From a checkpoint of a small transformer trained on Wikipedia: rotary positions, 903M tokens.
Each number is 128 + 32 x the weight over its row's rms, rounded and kept within 0 to 255. Layers, rows and columns count from 0. The size above them is the row's rms in percent of the matrix's.

# layer 9 MLP gate, 768x576, rms 0.125, rows 642-676, columns 128-191
size [ 98  97  97 105 105 107 101  96 106  98 102  98  99 100  96 103 110 103 101 101  98  92  97  98 100 100  98  89  99 102 102 101 103  96 102]
[[ 79 105 135  98 130 111 152  76 162  83 137 139 167 105 113  64 127 139  95 158 132 134 150 169 127  87  79  67 109 100 164 135 153 110  75  87 122 215 132  81 145 133 164  96 198 107 117 111  92 150 135 146 119 106 146 104 162 185 146 141  90 152 120  92]
 [ 65 100  81 170 116 117 146 119 132 110 126 132 183 119 181  82 161 135 113  83 130 113 128 116 158 145  99  84 122 144 158  98  83  70 110 108 175  56 145 161 160 105 167 169 105 114  96  92 165 115 163 127 145 120  81 152 139  96 151  45 110 182 142 116]
 [152  95 134 134 112  99 158 127 108 159 157 187 125 128 152 164 149 117 122 171 106 170 161  81 101 117  99 129 115 143 100 153 147 155  97  47  96 142 106 121 124 205 109 174 182 101 110  77 136 167 139  68  84 189 156  65 159  67 110 115 112  75 167 132]
 [117 162  93 114 177 133 127 128 143 125 111 151 150  90 143 118 107 125 170 110 171 182 119 134 115 108  78 111  70  71  90 138 112 134 123 154 140 130 145 201 125  95 151 155  62 103  73 141  85 163 112 152 100 193  88 111 159 176 195 125 102 142 137  68]
 [137 102 102  70 208 138  96 139 132 160 160  97 104 137 156 110 129 163 144  78 188  62 193  92 200 118  95 193 140 103 140 168 148  50 120 128  86 191 136 123 135 134 128 175 115 113 122 179   6 137 109  66  76 112 111 130  98  84  68 139 117  92 142 187]
 [124 171 134 135 157 150 102 110 128 100 140  69 183  60 199 152 154  97 145 146 172 141 184 101 169 132 199 145  82 146 143 197 115 137 151 145 130 141 156 163 165  77 125 111 188 116 186 166 123 173 193 130  93 164 142  95 125 100 116  85 146 186 151 115]
 [131 107 139 183 148 181 104 137  77 137 148  93 177  89  90 133 165 177 131 115 143 125 138  80  92 171 179 147 132 129 156 149 145 174 138 111 176   0 103  77 154 186 128 135 119 125 103 137  99 112 209 139  54 107 139 148 103  84  88 123 125 118 156 175]
 [153 153 108 215 166 146 125  77 106 163 131 127 110 136 127 143 127 134  93  87 143 103 162 133 117  97 180  89  94 175 166 156 137 130 150 134 108 153  90 141 144  67 136 154 103 108 136  73 107 144 140 185 129 103  55 106 128 127  88 143 136 130 105 139]
 [144 122 138 130 137  77 106 151  70 132  95 132  91 137 138  84 118 167 178 182  62 133 111 117 143 147 116 135 119 126 110 137 154 154 123 160 130 110 184 150  80 173 120 160 103  83 120 144  66 121 152 158 106 104 153  90 110  82 129 191 163 151 153 174]
 [195 139  96  95 127 184 155 106  82 142 137  58  91 194 129 163  93 139 127 121 139  62  33 134 124 141  88 150 115 154 104  93 123  95  93 114 110 115 119  96 147  98 155 113 125 113 146 118 183 139 144 102 142 131 170 151 140 145 128 113 110 162 115 155]
 [171  76 148 132 167  98 161 123 113 140 172 148 179 158 189 141 101 112 110 107 125  98 114  88 119 143 165 164  87  89 129 136 128 142 129 129 116 130 113 122 152 131 130 177 107 148 172 142 133  91 162 163 119 104  87 154 151 130 129 237 103  79  62 105]
 [165 101  74 134 161 140 105 106 147  78 180 160  68 167 158 141 135 161  76 174 123 115 118 176  97 148  81 111 116 139 132 124 161 166 139 129 209 117 102 123 112 111 151 134  98 153 147 104 109 128 150 115  97 143 149 129 125 128  73 148 170 106 139 138]
 [134 174  77 109 135 120 110 119 169 131 113 198 119 120 147 123 154 149 169 111 138  85  94 158 137 113 123 125  99 136  73  98  68 123 114  97 182 119  85 164  72  65 106 139 112 112  98  65 102 154 170 113 174 173 118 157  89 174 106 177  61 114 165 104]
 [133 125  98 137 129 199 127  83 159 156 187 161 110 130 209 106 172  79 102  93 196 152 141 136  56  79 155 137  92 127 160 107 133 184 220 149  65 140 124 120  65 166 112 111 142 147  89 147 119  87 131 176 133 132 155 158 186 128  43 125 112 149 121 124]
 [133 148 172 118 150 117  68  72 105  84 138  90 128 147  87 162 126 119 138 176 181 120 126  96 115 125 156 138 151 177 106 186 139 149 120 180 116 158 112 185 129 182 111 112 124 180 132 126 148 102 148 153 146 126 140 132 118 126 177 169 117 139 182 204]
 [100 138  45  97 135 157 118 115 130 122  68 106 105 117 164  17 151 104 152 118 142 115 161 157  82  91 116 151 125 116 116 104 104 101 142 116  97 158 122 171 123 175  59 133 125 127  92 135  97 142 113 102 124 106 122 108 142 128 145 162 146 157 100 107]
 [123  81  97 107  97 159 195 108 140 141 114 113 191 154  51 106 121 111 116 145 100 166 107 122 175 122 174 135  75  85 115 190 115 158 177 127 155 121 144 104 130 106 129 110  96 180 139 159 130  97 128 193 126 142  86 175 125 129 129 152 157 130 115 169]
 [106 132 115 135 132 121 140 130 121 104 178 100 104  98 124  98  95 131 146 124  82  81 109  98 184 136 144 170 133 136 132 176  94  91 128 117 122 138  42 112 128  69  91 131 178 146 153 137 145 117  52  76 137  91 107  88 163 166 145 113 168  92 111 128]
 [ 95 161 121  88 212 128  80  61  76 114 149 124 139 106  82 151  68 135 128 177 167 105  97 177 112 129 104 158 137 103 228 100 143 150 139 156 142 141 110 121 138 102  85 136  93  86  35 124 136 137 144 177 105 137  81  92 132 163  48 125 159 190 104  80]
 [139 146  88  89 104  84  97 119  75  99 101 115 176 171 122 125 177  66  91 107 137 135  79 111 154 151 119 111  92 157 108 162 124  98 114 140 107 154 160 126 136 142  96 158 150 118 131 137 133 143 132 120 156 111  72  97 153  86 135 133 134  73 147 146]
 [146  74 123 150 119 156 131  71 155 128 166 108 147 137  92 108  83  85 177 123 162  76  59 128 144 169 160 113 131 145 129 147 122 133 113  81 131  51 146  91 138 161 144  79 148 180 120  75 136 139 130 121 134 114 146 131  84 137  82 201 106 102 135 204]
 [102 160 114  97 145 181 121  91 139  62 110 139 179 146 170 133 194 143 111 131 189 103  98 113  95 135 124 117 160 136  88  99 181 126 112 181 161 114 105  95 151 119 137 151  95 145 103 142 106 105 162 115  64  83 136  96 156  60 138 100 118 154 103 120]
 [131 111 128 130  98  96  78 173  96  82 183 121 174 105 140 182 122  89 112 119 170 150 143 125 166  86 189 130 148 164 134 167 219 168 153 156 161 148 130 150 166 165 149 115  96 104 139 127  68 101 139 108 102 173 127 106 163  78 106 114  80 147 109 132]
 [114  71 107 115 138 125 187 116  94 129  68 113 172 107  63 125 141 160 171  81 119 123 119 101 137 109 127 147  93 107 108 154  99 111 249 100 129  36  68 139 149  92 149 153 179  81 106 127  94 136 141  96 101  99 149  93 144 111 146 122 104  92 149  88]
 [116 153 133  79 154 134 154  99  91 151 116 108 173 129  90 149 121 142 103 109 122 178 146 159 164 105 128 105 112 101 191 174  74 170  71 126 110  49 141 150 195 115 115 148 128 132  95 121 119  92 139 136 128  87  89 109 106  89 131 139 132 153  84  89]
 [ 48 141 106 116 143  99  80 171 106 106  88  89  87 160 132 136 106 113  87 117 117 178 152 160 150 144 166  98  83 121 151 170 171 135 172 131 101 209 119 153 147 131 144 155 177 151 114 134 164  51 110 130 199 150  99  72  73 155 160 103 181 133 116 168]
 [140 152 155 166 185 130 114 114 106  84 161 204 153 156 172 111  89 157 156 114 150 109  97 176 171 167 102  69 177 162 119 196 141 146 107 116  99 145 126 193  75 155 162 119 137 159 133 111 155 106 134 132 147 161  85 106 187 117 106 137  80 101 191 138]
 [152   1 132 154 183 125 110  92 157 138 128 166 118 114 119 134 170 113 156 142 115 116  78 152 144 118 174 140 192  72 100 107 109 150  54 154 167 164 107 160 157 135 164 129 118  99 124  51 147 123 137  62  93 115 144  94  96 123 162  89 128  78  61 144]
 [151 220 113  96 102  64 172  70 101  99 146 138 145 146 110 174  91  90 163 152 130 103  92  29 119 103 123 124 163 128 110 170 132 168 123 141 142 181 156 139  84 111  96 148 153 171  51 121 115  72 143 150 106 165 154 124 121  66 131 128  80 131 112  96]
 [165 174 115 114 157 145  99 113  79 205 178  73 180 166 117 107 145 128 159 101 136 126 110 135 135 155 173 142 165 149  99 135 143  97 144 137 146 150 120 104 124 130 100 127  92 145 183 159 149 131 111 146 144 103 132 165  92 128 131 151 136 165 171 134]
 [131  84 164 116 177 128 106  69 172 142 170  93 116 149 189 133  53 124 169  82 183  97 162 108 166  90 162 132  84 158  96 129 114 169 122 200 122 102 100 114 118  99 110 132 141 166 107 106  92 168 125  90  83 121 155 176  81  95 115 107  96 161  98 242]
 [153 111  86  90  89 103  80 130 142 122  93  82 170 152 144 109 148 143  78 111 174  81 147 153 158 159 171 176 147 104  56 108 149  97 161 103 141 141 129 116 168 127  93  96 145 178 183 157  96  96 135 159 112 142 122 180  98 165 170 146  58 164 156 135]
 [166 133 140 149 108  95 122  91 170 141 115 174 175 156 153 129 151 147 156 103 130 163 160 196 160 113 178  92  83 209 113 157 194 141 144  76 212 170 111 129  99 118  86 176 156 150 108  80 148 139  99 130 112  99 107 173  79 157 154 160  74  97 114  84]
 [134  97 106 134  61 134  60 160 160 134 143 134 119 120 151  68 132 141 158  59 126 150 150 148 168 130 112 124 136 156 161 204  55  82 118 126 118 145 126 141 113  79 136 135 114 168 144 154  90 142 117 134  87 156 105  90 150 104 131 123  73 156  86 109]
 [138 136 162  74 115 148 144 122  92 125 153 156 163 142 100 135  79 153 119 105 134  58 131 134 138  99  77  97 103 137 115 155 117 222 129 125 179 121 156 113 125 139 112 132  82  88 123 101 107 163  98  88  65 149 108 112 115  68 103 111 142 102 180 166]]
# layer 9 MLP up, 768x576, rms 0.136, rows 642-676, columns 128-191
size [ 95  97  95 104  98 103 102 100 102  99 107  96  99  99  97 102 105 101  96  96  96  93  97 100  98 102 101 100 103 102 105 101 100  96  98]
[[191 151 134 184 167 170  59 160 142 136 133 160 182 155 153 134 131 158 122 117  94 116  93  95 124 105 119  93 126 147  92  81 145 115 177 136  51 156 125 132 140 128  57  47 145 146 128  91 177 131 124 115 149 130 119 116 119 117  68 183 114 167 141 112]
 [174 142 116  44 153  59 152 173 103 142 147 141 113 142  62 183 120 169  84 153 191 108 137 144 100 190 124 107  92 138 105 123 165 153 160 164  95  77  56 173 120 143  68  81 119 126 117 170 139 157 137 117 141 147 101  74 139 178 117 125 157 181 177  90]
 [115 129 124  96 154 123 105 130  92 110 153 187 126 159 148 217 140  92 149 116  78 115  96 153 161  62 112  71 102 133 112 174 181 129  96 130 123 180 149 122 141 139 128  62 201 154  89 133 118 132 103  92 131  44 109 148 194 139 139 103 161 147 125 164]
 [150 101 143 111 105 150 112 141 114 138 139 155 116 129 140  97 140 143 118 111 119 106 108 127 170  92 114  72 126 141 117 109 147 153 141  97 152 132 110  71 120 122 143  85 127 112 117  91 157 190 193 183 163 158 130 134 191 119 123 130 158 150 140  97]
 [172 155 108 207  88 106 109  80 130  65  86 146 121 134  93 114 145  79 122 108 133 161  78 192  92 110 219 108 140 108 145 159  97 115 137 135 136 153 106 151 130  74  76 154 158  77 134  80 207 122 116 168 156  69 128 134 148 133 160 116 128 137 105 139]
 [109 111 114 179 121 145  95 152  63 173  42 123  86 129 177 145 110 140 180 130 172 153 147  61 160 121 162 124 143 157 143 142  99 153 134 157 177 128 140 165 175 106 111 103 152 148 144  94 186 125  88 143  82 130 190 137 148 114 115  77 139 201 114 122]
 [109 179 140 121 183 192 108 147  91 173 168 142 189 109  90 142 165 106 144  82 175 152  94 106  61 125 138  96 137 164 144 158 164 107 133 133 138 105 109 133 107 140 157 160 195 146 146 104 118  95 167 127 106  87 107 110  72  81 131 115 124  99 104  80]
 [140 155 113 110 190 116 133 129 124  95 102 110 144 103 178 148 108 116 116 125  74  89 120 202 146 130  96 238 102 139 136 126 133 185 146  90 140 127 116  62 176  89 168 160 137 123 173  74 189 140 132 171 167 151 125 135 136  49 131 157  71 107 165 147]
 [106 134  81  93 100 130  68 158 121  98 192 101 126 183 162 140 146  80 155 162 196 138 113 189 128 165 138 169 149 140 189 146  96 117 135  81  88 114  99 115 135 124 179 128 132 135 160 163 132  91  55 161 190 168 146 126 143 149 138 178 144 127 174  89]
 [124 125 142 140 167 109 115 151 123 153  80 105 165 124 123 165 110 152 171 127  78 165 126 112 201 125  94 171 119  73 139 203 108  62  97 116 115 134  90 120 109 140 123 132 127 204 130 121 110  53  75  64 130  91 128  91 175 138 164 118 172  44 130 109]
 [169  86 158 136 113 126  99 123 182 140  70 129 135 177 103 114 117 114 124  98  97 110 148  73 140 109 102  90 173 122 145  66 147  58 114 151  88  85  82 133 127 102 170 142 148 174 103 141  88 128 133 139 152 149 136 144 134 128 126  83 117 114 105 131]
 [149 138  79 135 106 120 147 121 141 175 124 147 140 145 128  74  73 128 121  92 145 111 172 134  99  60 111 117 146 140 134 117  93  72 120 120 109 140  79 156 176 139 131  84 147 156 114 154 184 165 138 107  70 100 134 112 170 196 111 128 174 109 181  92]
 [117 100 109 108  71 137 114 119 116 166  92 133 119 161 106 127 134 162 108  62 111 183 113 150 116  18 119 137 152 160  94  68  94 138 157 108 181 127 171 101 111 109 165 169  88 122 107 118 117 168 178 134 145 200  63 148 157 164 139 103 137 130 102  75]
 [153  96 108 122  88 139 142 172  83 128 134 117 163 133 126  36 107  92 108 108 130  85 108 140 144 121  80 123 114 174 176 119  93 176 159 136  80  99 146 100 114 153 147 104 137 129 125 112 157 173 147 140 105 155 126 120  56 106 114 143 159  83 171 180]
 [ 92 128 114 124 108 199  97 132 127 117  90  86 136 108 135  83 147 124  73  85 162 141  93 115 170 129  70 122 110 131  88 169 129 156 115 189 115 113 168 102  99 128 112 128 146 159 176  80 154 102 142 174 112 136 126  92 153 140  91 162 152  98  91  87]
 [103  98 129 106 165 179 168  84 169 122 156  96 122 124 151 142 128 231 144 106 144 163  80 134 116 178 170 147 149 151 127 156 115 125 169 145  98 214 153  86  90  80 101 149 131  87  82  88 169 161 104 133 133 164  98 157 141 160 100 106 133 134 103 117]
 [126 181 188 146 114 145 103 206 165  75 100 112 152 117 143 161 150 106 164 154 107 111 153 141 121 153  82 119 108 186 164  82 140 107 110 117 139 146 136 128 119 143  75  96 102 149 143  72  93 118  71 111 126 118 131 177 167 103  86 112 152  97 121 128]
 [162 131 173 143 110 160 133 107 104 168 127 105 116 162 206 137  98 116 133  98 132 157  96 161 137 148  89 151  73  91 124 118  82 166 113 112 114 145 103 141 113 117 149  95 110 126  98 156 158 107 115 174 143 122 126 169 127 117 112 157 173  82 126  99]
 [124  95 167 140 147 102 138 131 141  47  88 126 141 124 173 111 134  50 114 114 127 191  74 146 141 133 107 144 113 132  97 109 110 121 134 107 147 131 119 124 123 113 150 161 135 118 188 100 150 108 113 154  94 133 147 139 146 143 124  82 139 141 160 156]
 [147 110  92 113 121 120 123 166 158 120 114 162 112 125  63  63  78 129 105 109  99  92 128  98 122 145 121 163 151 165 183 158 182 159 140 115 102 175 115 157 124  43 159 121 123 161  80 147 137 123  67  98 101 127 139 178 189  96 155 200 126  40 112 155]
 [186 137  55 166 141 138 139 115 102 147 157 137  70 140 165 164 123 126 161  80 128  73 121 184 116 161 111 102 141 175 116 144 127 149  97  81  98 120 189  92 194  92 171 172 162 117 111 167  58 158 115  95 172 102 117 172 114  77 146 132 153 127  65 126]
 [134 120 161 154  74 113 107 164  74 148 178 132 139 184 124 163 166 137 130  60 162 100  94 182 136 138 127 107 138 171 126 107 138 173 106 141 134 121 113 174 127 115 142 169  82 135 110 112 117 126 117 129 100 123 149 128 140  96 135 107 108 130  75  88]
 [140 115  78 115 150 171 104 146 137 176 132 101 141 151 122 134 137 124 164 150 120 122  90 108 122 162 133  93 158 143  84 121  42  99 108 116 125 125 141 120  89 110  80 150 174 157  93  88 155 119 146 160 127 148 151 111  89  53 113 137 172  99 179 148]
 [ 85 185  91 106 118 116 161 170  54 149 166 123 100  78 150 157 161 110 135  98 163 130 122 108 144 157 124 111  75 135 145 166 122 117 109  92 144 128 124 188 206 171 110 157 118 175 185 137 133  66 133 102 140 109 151 139 104  93 140  76  99  67  92 150]
 [170 110 157 175  64 144 148 100 162 148  79 144 121 126  87 125 187 163 154  81  88 154  60 100 109 142 108 175 106  73 147  52 106 162 157  74 127 133 175 151 154 110 101 125 116 141 197 139 118 161 127 110 125 156 130 171 150 121  86 123 205 132 194 141]
 [141 160 134 147 140  82 147 182 140 103  77 153  71  39 102 160 111 175 110 187 174 118  93 129  94 139  89 137 100 133  93 114 143 134 177 152 119  93 119 135 183 119  33 106 134 129 211 110 116 137 124 121 152 187 102  86 113 120  87 167 173 107  70 116]
 [179 135 144 138 145 127 153  80 140 156 120 186 109  68 102 178  99 105 122 150  99 142 136  90 164  84 190 170 102 123 179 148 140 106 162 158 177  94 101 153 142 164 179  94 110 137 171 147 104 123 125 126 124  75 118  94  74 100 158 162 110 198  93 139]
 [ 91 118 142  65 121 143 107 129  97 119 144 121  98 160 123 147 159 175 104 146 176  86 140 153 148 120 170 158 133 100  95 111 163 111 109 123 157 130 233 121 129 149  86 116 137 118 186 199  95 123 103 143 132 129 147  90 103 132  67 116 118 132 138 174]
 [142  92 134 166 153 143 128 109 110 148  92  91 180 126 174 140 149  88  57  87 164 161 123 186 113 165 144 131 166 112 122 104 122 104 122 182 130  67 172 129 122  50 117 139 169 131 179  96 164 124 156  77 120 102 136 121 160 149  82 132 169 127 163 152]
 [134  86 179 135 136 104 153 184 170  48 137 141  69 102 138 141 107 149 157 108 158 195 126 153 121 200 150 170 164 100 120 150 121 142 122 130 105  47 135 123 114 143  97  82 139  89 127 144 164 123  79 122 116  47 138 126 108 190 102 190 139 104  75  82]
 [128 118 113 183 153  77 134 102 153 109  58  83 118 134  87 132  80 120 117 118 129  86 125 130 108 176 145 142 134 109 111 146 183  97 130 141 168 187 121 110  87 108 163  84 127 105 112 128 116 143  93 110 140 161  51  96 103 168  92 123 147 162  97 110]
 [105 175  75 154 113 127  66 115 122 154 179 116 203 172 162 107 128 131 154 139 140 180 125 146 172 105 117 138 141 205 106 136 158  69 140  74  93 154 139 110 123 109 142  76 155 146 132  78 112 199 153 114 107  80 117  95 103  84 147  80 152  62 127 126]
 [135 136 131 121 145 134 141 153 127 112 136 102 174 150 206 129 125  83  89 161 123 106 167 108  99 131 111 119 146  71 126 171 111  86 153  41 154 142 140  99 126 134 114 124 148 112 104 155 102 177 108 104 137  93 120 130 161 101 153 155 168 173 174 189]
 [105 145  87  99 126 137 177 187 129 151 120 187 176 103 103  98  79 119 140 122 142 121 119  65  92 106 194 122 121 100  91 102  84 107 121 129 129 138  94 109  68  86 133  87 128  66 175 140 129 143 165 131 137 138 144 125 211 109 167 107 103 157  99 176]
 [179 154 146 144 147  87  68 125 112  88  83 119 176 172 106 145 127  69 122  88 120 153 106 114 137 180 156 189 148 134 142 170  79  83 142 191  91 136  96 107 186  95 183 101 121 169 143 192 170 138  93 145 117 103 101 141 109 129 130 128 146 118  80 157]]
# layer 9 MLP down (transposed), 768x576, rms 0.232, rows 642-676, columns 128-191
size [ 90  98  87 103 100 102 101  98 101  99 100 100  97  97 102  98 107 104 104  98  91  91  98  99  99  99 101 102 103 103 102 101 105 101 107]
[[105 186 155 182 107 121 113 165 134 111  95 158 161 114 101 134 185 141 157 188 111 211 143 126 103 152  94 110 184 119 125 153 142  98  94 113  96  61 136 127 147  72 134 160  95 119 139 129 127 130 118  98  94 128 142  90 161 156 122  92 126 146 145 147]
 [122 140  88 142  82 114 106  79  42 106 127 136 148 114 119 115 141 130 113 117 113 151 168 173  94 145 102  87 150 148 135 143 150 110 167 153 151 180 100 118 139  81 106 132  94  54  83 109 109 180  96 108 128  83  68 127  64 167 176 138 150 106 155 128]
 [192 123  71 113  84 101 121 106  96  91 113 180 146  86 106  82 169 164  81  97 158 177 144 176 133 155 102 175 165 151 162 110  76 165 113 156  98 165 140  55 171 149 170 156 147 163 117 167 175 157 187 117 101 136 153  96 101 126 162 102  55 116 129 154]
 [196 104 141  62 148  95 114 105 120 122 131  95 160 156 143 102 159 163  76 162 107  62 154 130 133  70  98 171 170 137 169 131 171 198 129  75 150 140 105 194  94 131 123 104 110 166  41 141 169 145 142 135 192 132 146 130 133 118 110 149 143  98 126 111]
 [104 128  89 115  54 108 100 126 173 152  68 137  99 195 114  90 175 120  85 123 149 123 124 111  91 186  96 104 186 149 175 204 148 148 142 125 120  91 104 126 165 128 162 139 175 147 157 144 113 170  66 160 169 150 138 148 151 131  94 157 156 117  99 157]
 [ 80 136 110 163  79 137  91 104 142 118  53 166 193  66 101 127 147 119  66  93 156  90  99 136 137 139 156 107 124 131 145 179 164 109 118 116 161 194  98 124 152 132  94 130 128  99 154 108 120 115  84 171 136  86 172 104 119 146 137  97 126 161 188 107]
 [114 137  99  85 139 130 152  85 156 135 137 103 131 144 108 105 180 122 143 185 142 127 146 143 126  60 107  22 167 115  76 115 175 197 118  97 124 214 129 150 116 130 110 152 156 183 102 167  72  83 162  93 161 149 160 113 119  96 128 117  69  91 116 127]
 [141 108 141 129 153 142 190 155 127  86 156 121 127 135 128 148 135 130 161 157 130 132 135 104 170 212 183 105  96  81  67  91 127 166  99 123 174 178 158 133 122  96 166 155 113 184 124 136 141 142 166 147 133 127  37  97 142 140 140 115 143 106 179  95]
 [212 160  82 101 129 120  86 132 148 129  72 118  87  95 150 121 169 159 133 114 167 150 133 174 137  79 134 148 193  77 134 188 110 186 174 101 104 107 139 125 128 103 153 143 143 159 160 122 116  80  78 114 139 100 126 112 110 170 146 107 149  96 114 132]
 [124 148 144 160 157 101 141  60 153 134 102  76  58 138  89 147 200 122 174 104 146 180 172 123 131 136 159  78 116 124 164 119 194 109  72 152 171 131  73 174  96 192 158  96 123 146  96 111 136 158 154  61 141 109 173 115 129  80 170 114 132  76 161 106]
 [129 129 136 161 162 170 112 157 137 107  93 152 149 191  40 152 102  96 133 115 144 124 165 123 121 130 146 135 144 154 161 208 167 127 101 148 132 204  98 123  96 173 138 127 145  92 119 129 127 121 157 133 209 145  95 198  91 248 127 132 114 127  70 134]
 [116 137 120 141 103 107 134 181 131 160 104 189 129 133 120  97 102  81 163  80 176 170 165  86  68  90  99  95 109  91 179 127  75 144  93 115  85 197 153 188 145 106  76 180 121 142  94 120 125  71  85 172 120  97 165 120 133 135 128 138  82 118 154  85]
 [169 125 128 137 187  95  96  70 137 134  80  89  81  93 172 216 136  84 215 123 132 159 113 121 193 144  80 108 187 200 114  71 108 112 141 101 172 140 147 144 146 134 115 143 174 221 219 132 147 126 138 129 128  91 128 104 115 118  92 127 152 175 139 133]
 [ 63 123 137 143 146  72 171 114 131 118 165 156 101 164 103 144 182 118  99 122 203 157  97 118 103 134 134 131 148  68 102 171  83  65 197 147 182 195 120 118 130 136  95 170 122 116 165 171 174 124  74  59 111 183 134 163 114  79 149 125 108 117 126 184]
 [139 113  95 118  82  97 153 155 139 154 159  80 105 158 109 129 152 154 133 114 120  98 114  96 172  96  98 129 117 105 193 129 156 123 132 177 126 100 132 124 144  98  59 122 122 143 119  94 146 184  81 106 143 173 126  74  63  68 164 135  84 108 162 147]
 [107  71  95 124 162  75 154 136  93  92 154  97 115 230 146 100 101 121 134 115 197  79 107 169  95 129 167 158 140 171 139 140 160 144 114 109 154 161 130 135 134 131 151  81 157 159 176 110  63 119 126 125 115 159 115 147 133 202 120 109 173 114 146 151]
 [126 129 146 168  96 140 104 145  68 195 167 101 115 150 163 166 150  91 152 138 112 144 149 157 164 141 164 167 157  85 148 150 169 132 150  90 104 115 105 128 140 110  72 138 139 107 169  97  37 157 168 107  96 123 147  81 138  79 139 148 180 147 121 102]
 [ 99 133 125 114  97 214 137 118 116 133 147 144 154 165 107  61 140 138 154 167 113 157 122  83  78 145 115 121 113  91 107  95 110  86  82 120 123 100 120 147 104  77 137 133 104 124 178 118 160 121 132  72  99 150 142  91 118 143 152 158 168  75 148 146]
 [123 110 100 156 113  52 108 147 114 139 127 171 133 137 114 146 157  88 111  91 127 111 121 136  96 188 146 162 178 127 181 154  91 102 112 107  99  96 113  86 107  65 105 161 133 134 161 134 113 159 126 123 118 104 141 121 165 160 131 145  54  89  94 140]
 [149 131  64 115 184 127 183 167  80  31 192 127  57 109 124 157 116 114 179  75 135  82  57 102 128 141  91 112 147 121  87 164  73  70  79 134 138 134 136 112 141 151 175  96 162 144  80  60 189 129 168 134 199 149 142 155 109 118  65 158 148 137 177 139]
 [ 54 152 108 136 109 173 111 115 201 114 125 124 125 121 135  93 158 134 135 168 123  97 152 137  98 115 172 145 130  89  87  50 177 132 165 149 116  86 104 137 111 130 141 133  87 170 119 140 126 119 121  96 148 105 121  84 179 102 106 121 102 161 101  88]
 [ 89 141 188 144 185 147 155  98 167 146 161 105 138  29  52 116 169  88 154 185 135 170 129 160 123 119 163  99 130 187 156 119 151 109 159 148 108 111 157 194  92  89 137 115 122 112 141  90 140 138 130 106 105 156 159 158  81 148  94  88 147 166 152 222]
 [111 114 134 117 109  98 185 131 147 136 158 134 144 123 112  94 124 130 136  77 111  89 133 142  87 100 105 113 119 115 145 158  78 157 144  85 120 131 192 116 147 176 139 160  85 136 104  80 165 159 115 129  68 114 156  94 122 199 110 105 155  69 183 166]
 [100 164  87 142 104  84 129 124 132 195 134 146  96 181 140 160 121  63 134  77  83 127 140 130 126 115 106  98 128 138 129 184 193  73 121  66  87  96  62 146  96 118 118  64 117 108 167 137 236  78 220 167 123 142  78 196 161 141 120 124 180 169 170 131]
 [134 173 107 117 143 148 156 110 105 113 180 131 126 174 125 121  99 141 116 106 124 137 127 150 150 120  92  93 130 147 125  90 157 205 131 167 162 156 141 165  75 112 121 187 146  74 116 148 167  73 165 103 137 119  85 152 177 104 115 104 130 178 108 142]
 [ 96 120 124 129 117 135 120  76 103 130 134 168 122  93 166 144 112 123  87 150 101 143 125 167 145 172 158 150 180 118 175 124 119 145 156 158 166  91 151 130 105 180  96 121 166 132 171 124  83 141 124 136  86 119  87 115  48  98  85 108 122 107 127  46]
 [159 144 160 165 128  76 114 138 134 164 137 127 140 136 139  78 106 177 148 118 125 160  95 155 123 138 143 156 109 114 165 117 177 104 181 141 179 148 108 138 171  81 115 171 147 123 108 157 158 176  76 152 120 125 145 141 136  78 143 111 169 164 216 176]
 [172 130 130 141 156 128 180  87 105 130 113 143 124 114 139  43 114 116 134 101 137 162 126 134 126 135 167 144 165 128  97 121 167 158 117 139 151 122 114 152 173 172 145  95 103 167 125 132 152 108 158  97  55 138 101 113 163 169 128 147 183 151 135 169]
 [156  98 123 169 113 131  59 136 205 183 120  98 156  92 141 193 136 157 100 145 141 111  91 153 115 139 173 133 158 154  72  98 136  91 133  71  72  71  54 172 180 114 116 116 135 157 149 166  69 122 118 163 140 115 124 102 110 151 188  81 123 128  92 148]
 [125 124 130 136 106 122 156 121 103  13 125 125 192 170 131  79 115 119 106 148 149 129 177 112 157 101 150 110 131 105 106 147 111  77 100 123 130 151 119 123  68 127 140 115 101 106 161 138 168 120 190 103 178 104 130 135 142 121 115 113 144  85 139 128]
 [ 52 163  94 152 126 138 198  39 142   7 149 126 175 110 138  91 109 133 149 184 167 117 152 155 141 183 119 142 131 124 115  96 136 147 151 139 129 123 122 120 104 148  52 140 204  62 172  98 157 123 120 121 173 192 116 109 131 153  78 120 172 108 144 116]
 [152 139 143 159  81 140 105 171 151 161 125 137 112 156 156  67 132 136 169  84 152 108 130 171 127 127 102  76 141  96 157 160  62 175  83 110 126 151 176  93 138  92  89 128 169 153 117 133 102 133 116 131 140 118 130 113 134 150 124 109  50 162 145  99]
 [172 100 120 120 164 157 132  95 101 138 149  99 162 120  87 172 165  99 159 127 172  69 132 118 100 122 124 137 154 120 148 119 176  88 119 145 142  72 142 174 145  89 134 144 137 133 125 153 142 125 239 189 159 136 114 126 105 125  90 173  97  91 160 110]
 [116 182 151 157 161 120 122 172 155 104 116 105 123 181 208 123  99 162  89 186 142 146 110 114  90 134 106 118  82 111 153 157 193 180 141 176 126 112 133 114 152 129 132 107 114  78  80 122 101  29 138 123 135 148 192 108 135 155  82  60 145 160  68 146]
 [ 75 117  98 122 177 109 102  88  92  89  97 131 119 138 121 139 133 157 101 138  83 110  90 160 195 157 145 180 162 104 123 181  67 123 152  71 167 148 111 103 112 149 153  72 180 153 144 139 130  92 122 115 112 152 109  43 154 125  87  67 137 105 104 144]]